Each number is 128 + 24 x the weight over the matrix's rms, rounded and kept within 0 to 255. Layers, rows and columns count from 0.

# layer 2 attention value, 512x512, rms 0.0308, rows 63-87, columns 0-63
[[152 122 111 100 108  87 137 136 127  99 156 118 109 123 140 137 100 140 125 132 111 125 138 136 127 133 101 132 126  92 135 138 167 133 167 162 154 122 121 128 119 123 118 188 107 151 131 137  95 121 130 119 120 122  96 167 131 123 121 108 125 129 120 104]
 [126 107 127 137 159 130 129 123 126 151 109 133 174 131 131 120 111 170 144  93 131 128 160 151 142  94 149 134 121  76 136 141 132 107 152 131 109 138 124 122 130 135 124 166  85 145 112 134 112 144 122 107  69 113 134 111 132 107 114 120 130 141 103 111]
 [124 123 152 151 117 140 120 112 137 128 134 143 140 106 109 124 113 162 100  98 168 115 160 144 106 141 167 151 125 132 121 125 152 136 122 137 147 139 126 117 115 131 151 118 111 117 107 136 127 124 139 132 119 120 131 151 124  96 141 172 119 143 140 168]
 [143 137 140 132 153 118 154 117 124 122 141  80 137 113 130 114 118 165 156 150 105 127 122 129 110 105 158 149 126 135 131 163 123 128 126 127 133 140 127 153 129 131 149 135 145 119 137 130 133 116 133 136 131 125 133 150 128 126 114 114 180 127 139 122]
 [129 115 128 124 127 115 161 123 136 140 134 144 116 112 134 132 139 120  97 128 115 129 111 139  91 127 135  99 129 139 127 139 138 105  98 111 117 131 142 104 123 135 129 123 131 127 116 121 122 177 133 145 128 125 143 131 123 135 128 126 141 131 125 135]
 [124 152 127 147 126 131  78 130 127 120 151 167 100 136 130 153 167 137 106 135 138 132 105  96 103 197 110 112 124 186 143 132 113 142 131 186 149 136 125 145 121 127 113 144 116 164 143 120 140  92 121 129 170 136 143 115 133 153 127  87 112 111 122 146]
 [135 144 160 125 116 125 133 126 136  96 115 149 120 140 113 144 119 156 108 106 132 132 127 143  72 126 158 122 126 155 119 150 143 108 121 137 119 128 140 138 124 136 183 136 147 113  85 136 101 120 135 116 118 127 167  84 120 106 162 132 139 140 126 139]
 [127 180 116 149 121 148  95 117 123 149 116 162 134 118 119 118 132 139 128 100 153 128 122 114  79 179 138 102 126 165 128 145 141 134 140 179 156 126 130 118 135 130 136 169 148 121  89 129 125 114 114 143 136 125 135  67 121 125 136 102  95 128  94 140]
 [142 121 131 148 111  98  76 129 143 102 149  99 116 131 141 130  81 144 128 127 155 138 108 119 118  96 148 149 133 104 135 156 177 123 155 182 107 132 129 165 108 132 108 140  85  98 147 130 101  93 127 160 156 125 125 137 133 165 154 107 151 115 142 104]
 [130 128 123 142 150 122 117 129 132 135 153 156 131 139 113 131 153 105 132 107 125 139 141 123 157 134 139 111 123 124 119 154 126 134  69 132 127 122 119  90 134 128 152 124 126 154  99 128 129 114 120 121 149 124 134 106 127  95 129 172  84 143 131 118]
 [136 121 123 157 153 145 151 109 139 152 146 116 144 132 114 134 135 106 135 108 148 117 113 121 170 129 107 174 129 105 131 127 102 151 143 101 113 127 127 110 129 131  86 100 116 107 122 136 168  96 136 145 136 135 111 195 130 113 128 141 141 138 130 135]
 [135 146 149  87 128 136 112 140 122  89 116  93 125 143 143 139 114 142  89 160 139 127 163 114 160 102  81 126 134 154 117 109 159 130 125 134 124 126 124 143 133 123 117 121 125 135 111 133 104 155 124 121 108 142 103 137 126 110 137 106 153 130 102 110]
 [121 159 111 171 119 153 106 116 132 135 176 107 126 117 144  80 147 148 117 122 169 121  84 116  86 134 116 148 118 150 119 140 153 150 119 163 141 119 133  97 138 139  86 133 200  86 126 123 159 102 134 134 142 120 126 116 126 128 103 146 103 131 113 141]
 [126 110  99 131 130 153 152 141 117 159 135 119 111 137 118 125 138 100 189 131 156 130 142 138 173 113 116 107 138 109 129 117 103 115 156 148 154 124 135 183 133 126 112 129 127 126 144 127 175 126 125 106 112 147 108 132 121 114 124 165  66 121 105 109]
 [124 153 123 144  99 123 111 121 126 176 157 113 142 105 133 113 128  87 119 124 123 129  85 118 134 145 131 149 131 126 138 126 131 147 134 113 107 132 122 148 129 142 107 109 152 110 145 136 154 123 133 151 121 129 117 168 118 177 128 150 122 121 155 135]
 [115 137 138 142 115 113 139 133 123 111 157 125 126 137 111 114 128 167  70 137 112 124 138 139 133 104 155 133 122 164 134 113 151 136  70 122 104 135 136  90 130 137 134  91 145 133 129 121 153 119 137 124 138 132 139 126 127 111 101 160 138 132 142 149]
 [137  91 131 125 138 111 127 131 130 143 104  89 129 131 128 139 103  74 160 129 151 139 103 153 120 132 135 150 126 138 111 122 109 136 175 110 135 110 132 132 115 139 115 143 104 103 134 133 129 135 119 100 128 138 127 159 134 172 158 141 120 134 139 132]
 [109 120 143 204 111 129 107 113 139 128 111 111 155 104 138 125 134 123 138  77 127 132 120 120 124 134 115 132 122 102 113 114 108 136 136 108 112 120 126  62 132 142 120 127 137 110  92 122 109 104 135 123 140 125 140  95 128 196 143 194 100 125 125 128]
 [132 137 135 121 113 132  96 126 152  93  87 134 130 142 133 136 106 156  62 139 130 123 150 124 113 111 152 134 118 147 133 119 158 114 122 120  97 132 126 121 125 125 158 107 103 104 108 126 106 146 121 163 138 126 152 128 131  86 122  94 179 129 120 137]
 [114 126 142  84 155 166 158 106 133 179 118 120 172  66 151 106 130 153 122 156 141 128 162 135 123 108 119 163 126 134 129 149 110 130 125 137  94 146 127  93 125 120 131 115 119 133 104 134 108 127 124 124 109 129 108 169 135 105 115 132 130 124 146 112]
 [121 130 124 133  69 138 153 119 126 124 115 194 140 108  87 152 122  87  67 146 159 128 132 131 152 176 128 134 130 150 122 115 105 139 156 170  97 122 125  72 127 132 107 117  99 106  91 126 127 179 129 141 127 134 114 131 130 120 144 136 108 133  66 144]
 [128 108 113 174 132 104 137 131 122 127 132 137 132 107 161 133 179 185  99 117 110 128 132 135 159  97 139 120 133 110 130 115 136 119 136 173 114 132 133 110 137 141  78 150  89 160 101 132 103 142 137 122  95 125 102 138 132 148 105 101 148 133 110 133]
 [137 102 115 127 144  81 165 113 130 114 171 145 113 122 129 129 136 117 138 164 154 128 109 126 150 146 183  90 121 150 130 134  93 162 123 106 138 133 119 146 120 132 130 148 121 155 134 128 113 123 133 142 144 125 154 144 136 111 107 128 156 151 176 154]
 [105 133 122  99 162 147 122 120 131 164 142 133 122  49 132 116 181  91 139  83  90 117 121 113 127 142 115 123 123 133 126 156  95 151 104  84 111 133 120 147 135 119 116 112 174 181 150 136 166  79 120 178 160 125 125 201 129  95 125 127 150 132 142 158]
 [115 118 134 136 123  93 148 133 124 175 132 135 162 131 144  99 115 129 141 155 192 130 151 146 163 165 145 115 129 107 145 101 134 129 109 107 145 127 128 163 129 134  82 118 111 125 144 140 129 156 121 127 113 116 131 139 131 143 112 181 127 134 148 133]]
# layer 2 attention output (transposed), 512x512, rms 0.0258, rows 63-86, columns 0-63
[[144 117 130 123 158 102 126 138 133 169 132 140 148 132 136 179 123 150  97 118 144 133 131 135 139 121 142 106 135 141 106 135 114 163 162 127 173 132 121 150  88 100 135  54 109 102 144 191 121  97 135 126 141 134 167  90 165 147 119 107 112 114 155 142]
 [133 129 125 117 102 143 109 136  87 115 133 124 126 149 175 129 137 131 105 121 128 145 110 120 102 112 129  93 121 146 146 103 130 150 150 130 197 147  83 114  76 132 106 109 121 139 124 228 128 106 110 147 141 117 125 105 150 103 139 106 104 135 128 173]
 [119 127 100 106 101 100 120 146 106 147 123 108 109 129 147 121 112 118 125 130 122 138 104  91 124 129  99 139 107 152 158 130 110 130 141 128 124 119 101 153  90 156  91 157  95 155 106 209 116 148 101 120 152 115 124 137  94 159  83 105 122 117 112 147]
 [102 124 131 140 120 140  96 128 132 103 155 163 146 133 181 112 138 133 108 122 111 121 139 113 145 154 136 138 148 116 138 117 137 114 113 120 150 159  97 100  92 157 114 160 118 138 128 184 133 107 159 144 155 144 128 136 138 108 165 108 127 146  98 154]
 [102 147  88 125 114 153 120 138 128 113 127 136 147 125 141 106 129 149 128 148 127 142 117 129 108 136 129 159 111 111 149 127 134 120 140 135 110  95 116 120 146 125 112 141 134 132 148  98 127 122 123 129 136 129 123 141 122 128 107 131 131 125 130 142]
 [142 123 118 106 148 113 152 130 160 141  95 107 123  98  87 139 113 123 139 117 119 125 139 122 141 120 127 165 101 139 147 149 130  89 123 116  77  65 169 140 152 127 149 121 128  96 108  45 103 166 132 100  86 144 128 150  90 142  86 137 128 146 155  94]
 [131 125  84 125 108 140 137 119 111 184 114 127 139 117 171  82 133 114 147 143 101 122 150 117 132 134  84 150 138 105 108 107 148 101 134 136 121 128 122 120 127 176  93 128 147 163 157 131 149 126 114 137 155 136 137 144 103 174  99  97 119 128 122 145]
 [130  97  86 132 111 119 153 153 135 149 107 122 143 106 154 133 114 123 127 136 107 121 137 112 123 115  81 165 108 126 149 128 108  81 134 121  69  67 126 144 147 154 118 130 125 140 108  94 121 141 123 118 114 123 124 135  79 137  96 126 131 134 147 143]
 [121  60 119 107 145 139 112 109 134 113 161 168 143 118 136 114 117 122  92 141 105  69 133 156 137 152 161 106 119 113 122 128 117  84 123 100 138 128 117 146  88 132 124 125 133 108 143 170 165 123 124 131 139 128 114 153 123 139  95 115 117 153 122 121]
 [130 130 139 115 126 134 132 117 101 134 107 106  99 115 124 127 124 115 139 130 122 115 149 145 109 122  92 132 109 131 137 105 111 164 143 126 164 150 154 159 149 126 107 114 138 130 104 117 159 127 121 124 133  95 129 122 113 149 130 116 150 138 137 123]
 [113 142 130 105 136 121  90 138 140  96 117 140 125 131  98 127 121 156 104 117 150 133  83 131 177 130 171  91 134 149 121 133 118 124 111 123 147 147 104 161 129 110 170 169 112 116 118 144 139 125 123 132 126 120 128 129 127 132 109 118 127 123 150 122]
 [148 102 135 143 122  86 164 123 126 181 139 119 122 119 106 130 173 119 154 108 122 115 141 135 145 140 139 141 145  91  65 151 121 104 121 143 136 145 166 133 160 137 151 100 122 121 119 109 131 132 134 148 156 157 149 121 132 114 124 142 106 135 159  98]
 [115  99 164 106 103 168 118 123 123 109 138 101 147 146 117 122 118 118 123 126  99  79 130 138  77 155 109 130 114 126 117 163 116 135  96 115 138  91 122 118 155 134 145 148 102 110 113  87 119 132 126 151 134 118 104 144 129 107 145 137 125  87 118 157]
 [142 139 100 136 106  93 119  83 133 104 121 138 139 110 155 128 127 118  99 135 111 124  98  93 142 116 126 112 110 135 116 155 139 141 125  98 102 104 150  91 132 114 139 131 151 149  95  93 141 120 144 159 121 121  99 116 150  86 130 137 126 157 124 142]
 [103 135 128 106 132 108 113 119 157  74 130 136 109 135  97 152  80 173 134 128 131 117  99 128 126 118 139 143 134 135 141 144 136 132 106  91 118 121  93 121  99 116 121 182  96 132 119 156 122 136 131 104 118 136 115 141  92  95 137 143 148 120 111 141]
 [119 103 149 114 106 154 116 106  76 126 134 104 128 123 155  95 132  74 150 112 170 129 146 122 107 170 137 130 138 148 117 138 159 121  90 126 145 170 109 132 150 141 138 142 108  99 111  96 140 112 122 118 156 106 138 154 122 133 129 108 131  88  70 120]
 [122 140 111 108 113 113 117 114 139 125 144 148 115 137 109 145 119 157  98 127 126 128 110 135 138 123 134 110 133 116 151 120 136 123 130  98 116 139  89 134  88 112 146 137 128 130 145 177 129 106 125 129  91 138 111 135 115 125 126 134 138 115 135 154]
 [127 132 142 112 121 172 142 147  95 139 120 127 121 137 104 114 116 127 158 132 142 146 124 159 105 128 129 114 118 151 138 108 135 153 136 119 149 182 104 153 139 102 130 136 147 156 135 172 149 157  58 124 106  93 138 108 137 120 141  94 121 114 121 137]
 [127 107 114 124 122 138 154 145 126 163 131 136 134 122 120 107 144 107 155 134 127 135 119 135 134 121 120 135 148 109 131 120 121  67 128 148 113 165 127 152 137 141 102 108 131 117 161 122 127 132 112 106 134 140 130 127 117 184  89 133 109 118 122  82]
 [119 143 117 157 111 112 116 171 116 126 153 125 151 143 153 120 160 151 130 125 115 165 121  97 121 129 115 137 124 102 164 117 130 119 139 133 139 152  76 142 105 124  90 144 113 169 123 208 133 114 133 132 153 147 118 100 119 103 129 132 114 155 132 153]
 [134 107  82 122 114  77 136 152 111 167 114 125 131 125 139 136 122 136 133 121 129 121 111 131 112 106  94 135 126 128 138 154 141  72 143 127  74  96 147 178 142 125 117 119 133 133 116  79 115 130  93 115 120 134 120 132  94 156  37 127 108  91 155 117]
 [111 145 140 110 120 163 107 132 106 102 163 103 113 142 178 150 135 118 141 149 144 167 143 167  50 129 128 109  79 146 163 116 155 137 136 129 179 156  69 153 111  90 129  96 114 117 121 178 153 103 113 127 112 118 125  84 125  88 129 126 104  95 144 169]
 [100 152 156  90 145 144 105 115 134 125  97 109  84 122  99 142 129 125 132 110 113 132 156 137  99 125 135 151 140 136 161 129 153 120 159 136 139 114 144 137 101 111 135 100 133  90 106 140 111 127  91  82 114 152 122 155 113 149 114 130 124  89 146 109]
 [106 191 144 138 158 125  89 160 178  94  78 126 125 130  80 106 114 168 127 119 147 174 106 100 141 143 146 147 128 144 182 108  88 154 139 160 155 127 109 148 141 111 147 183 116 154 135 145 110 139 133 104 127 142 120 136 107 136 143 155 135 128 147 125]]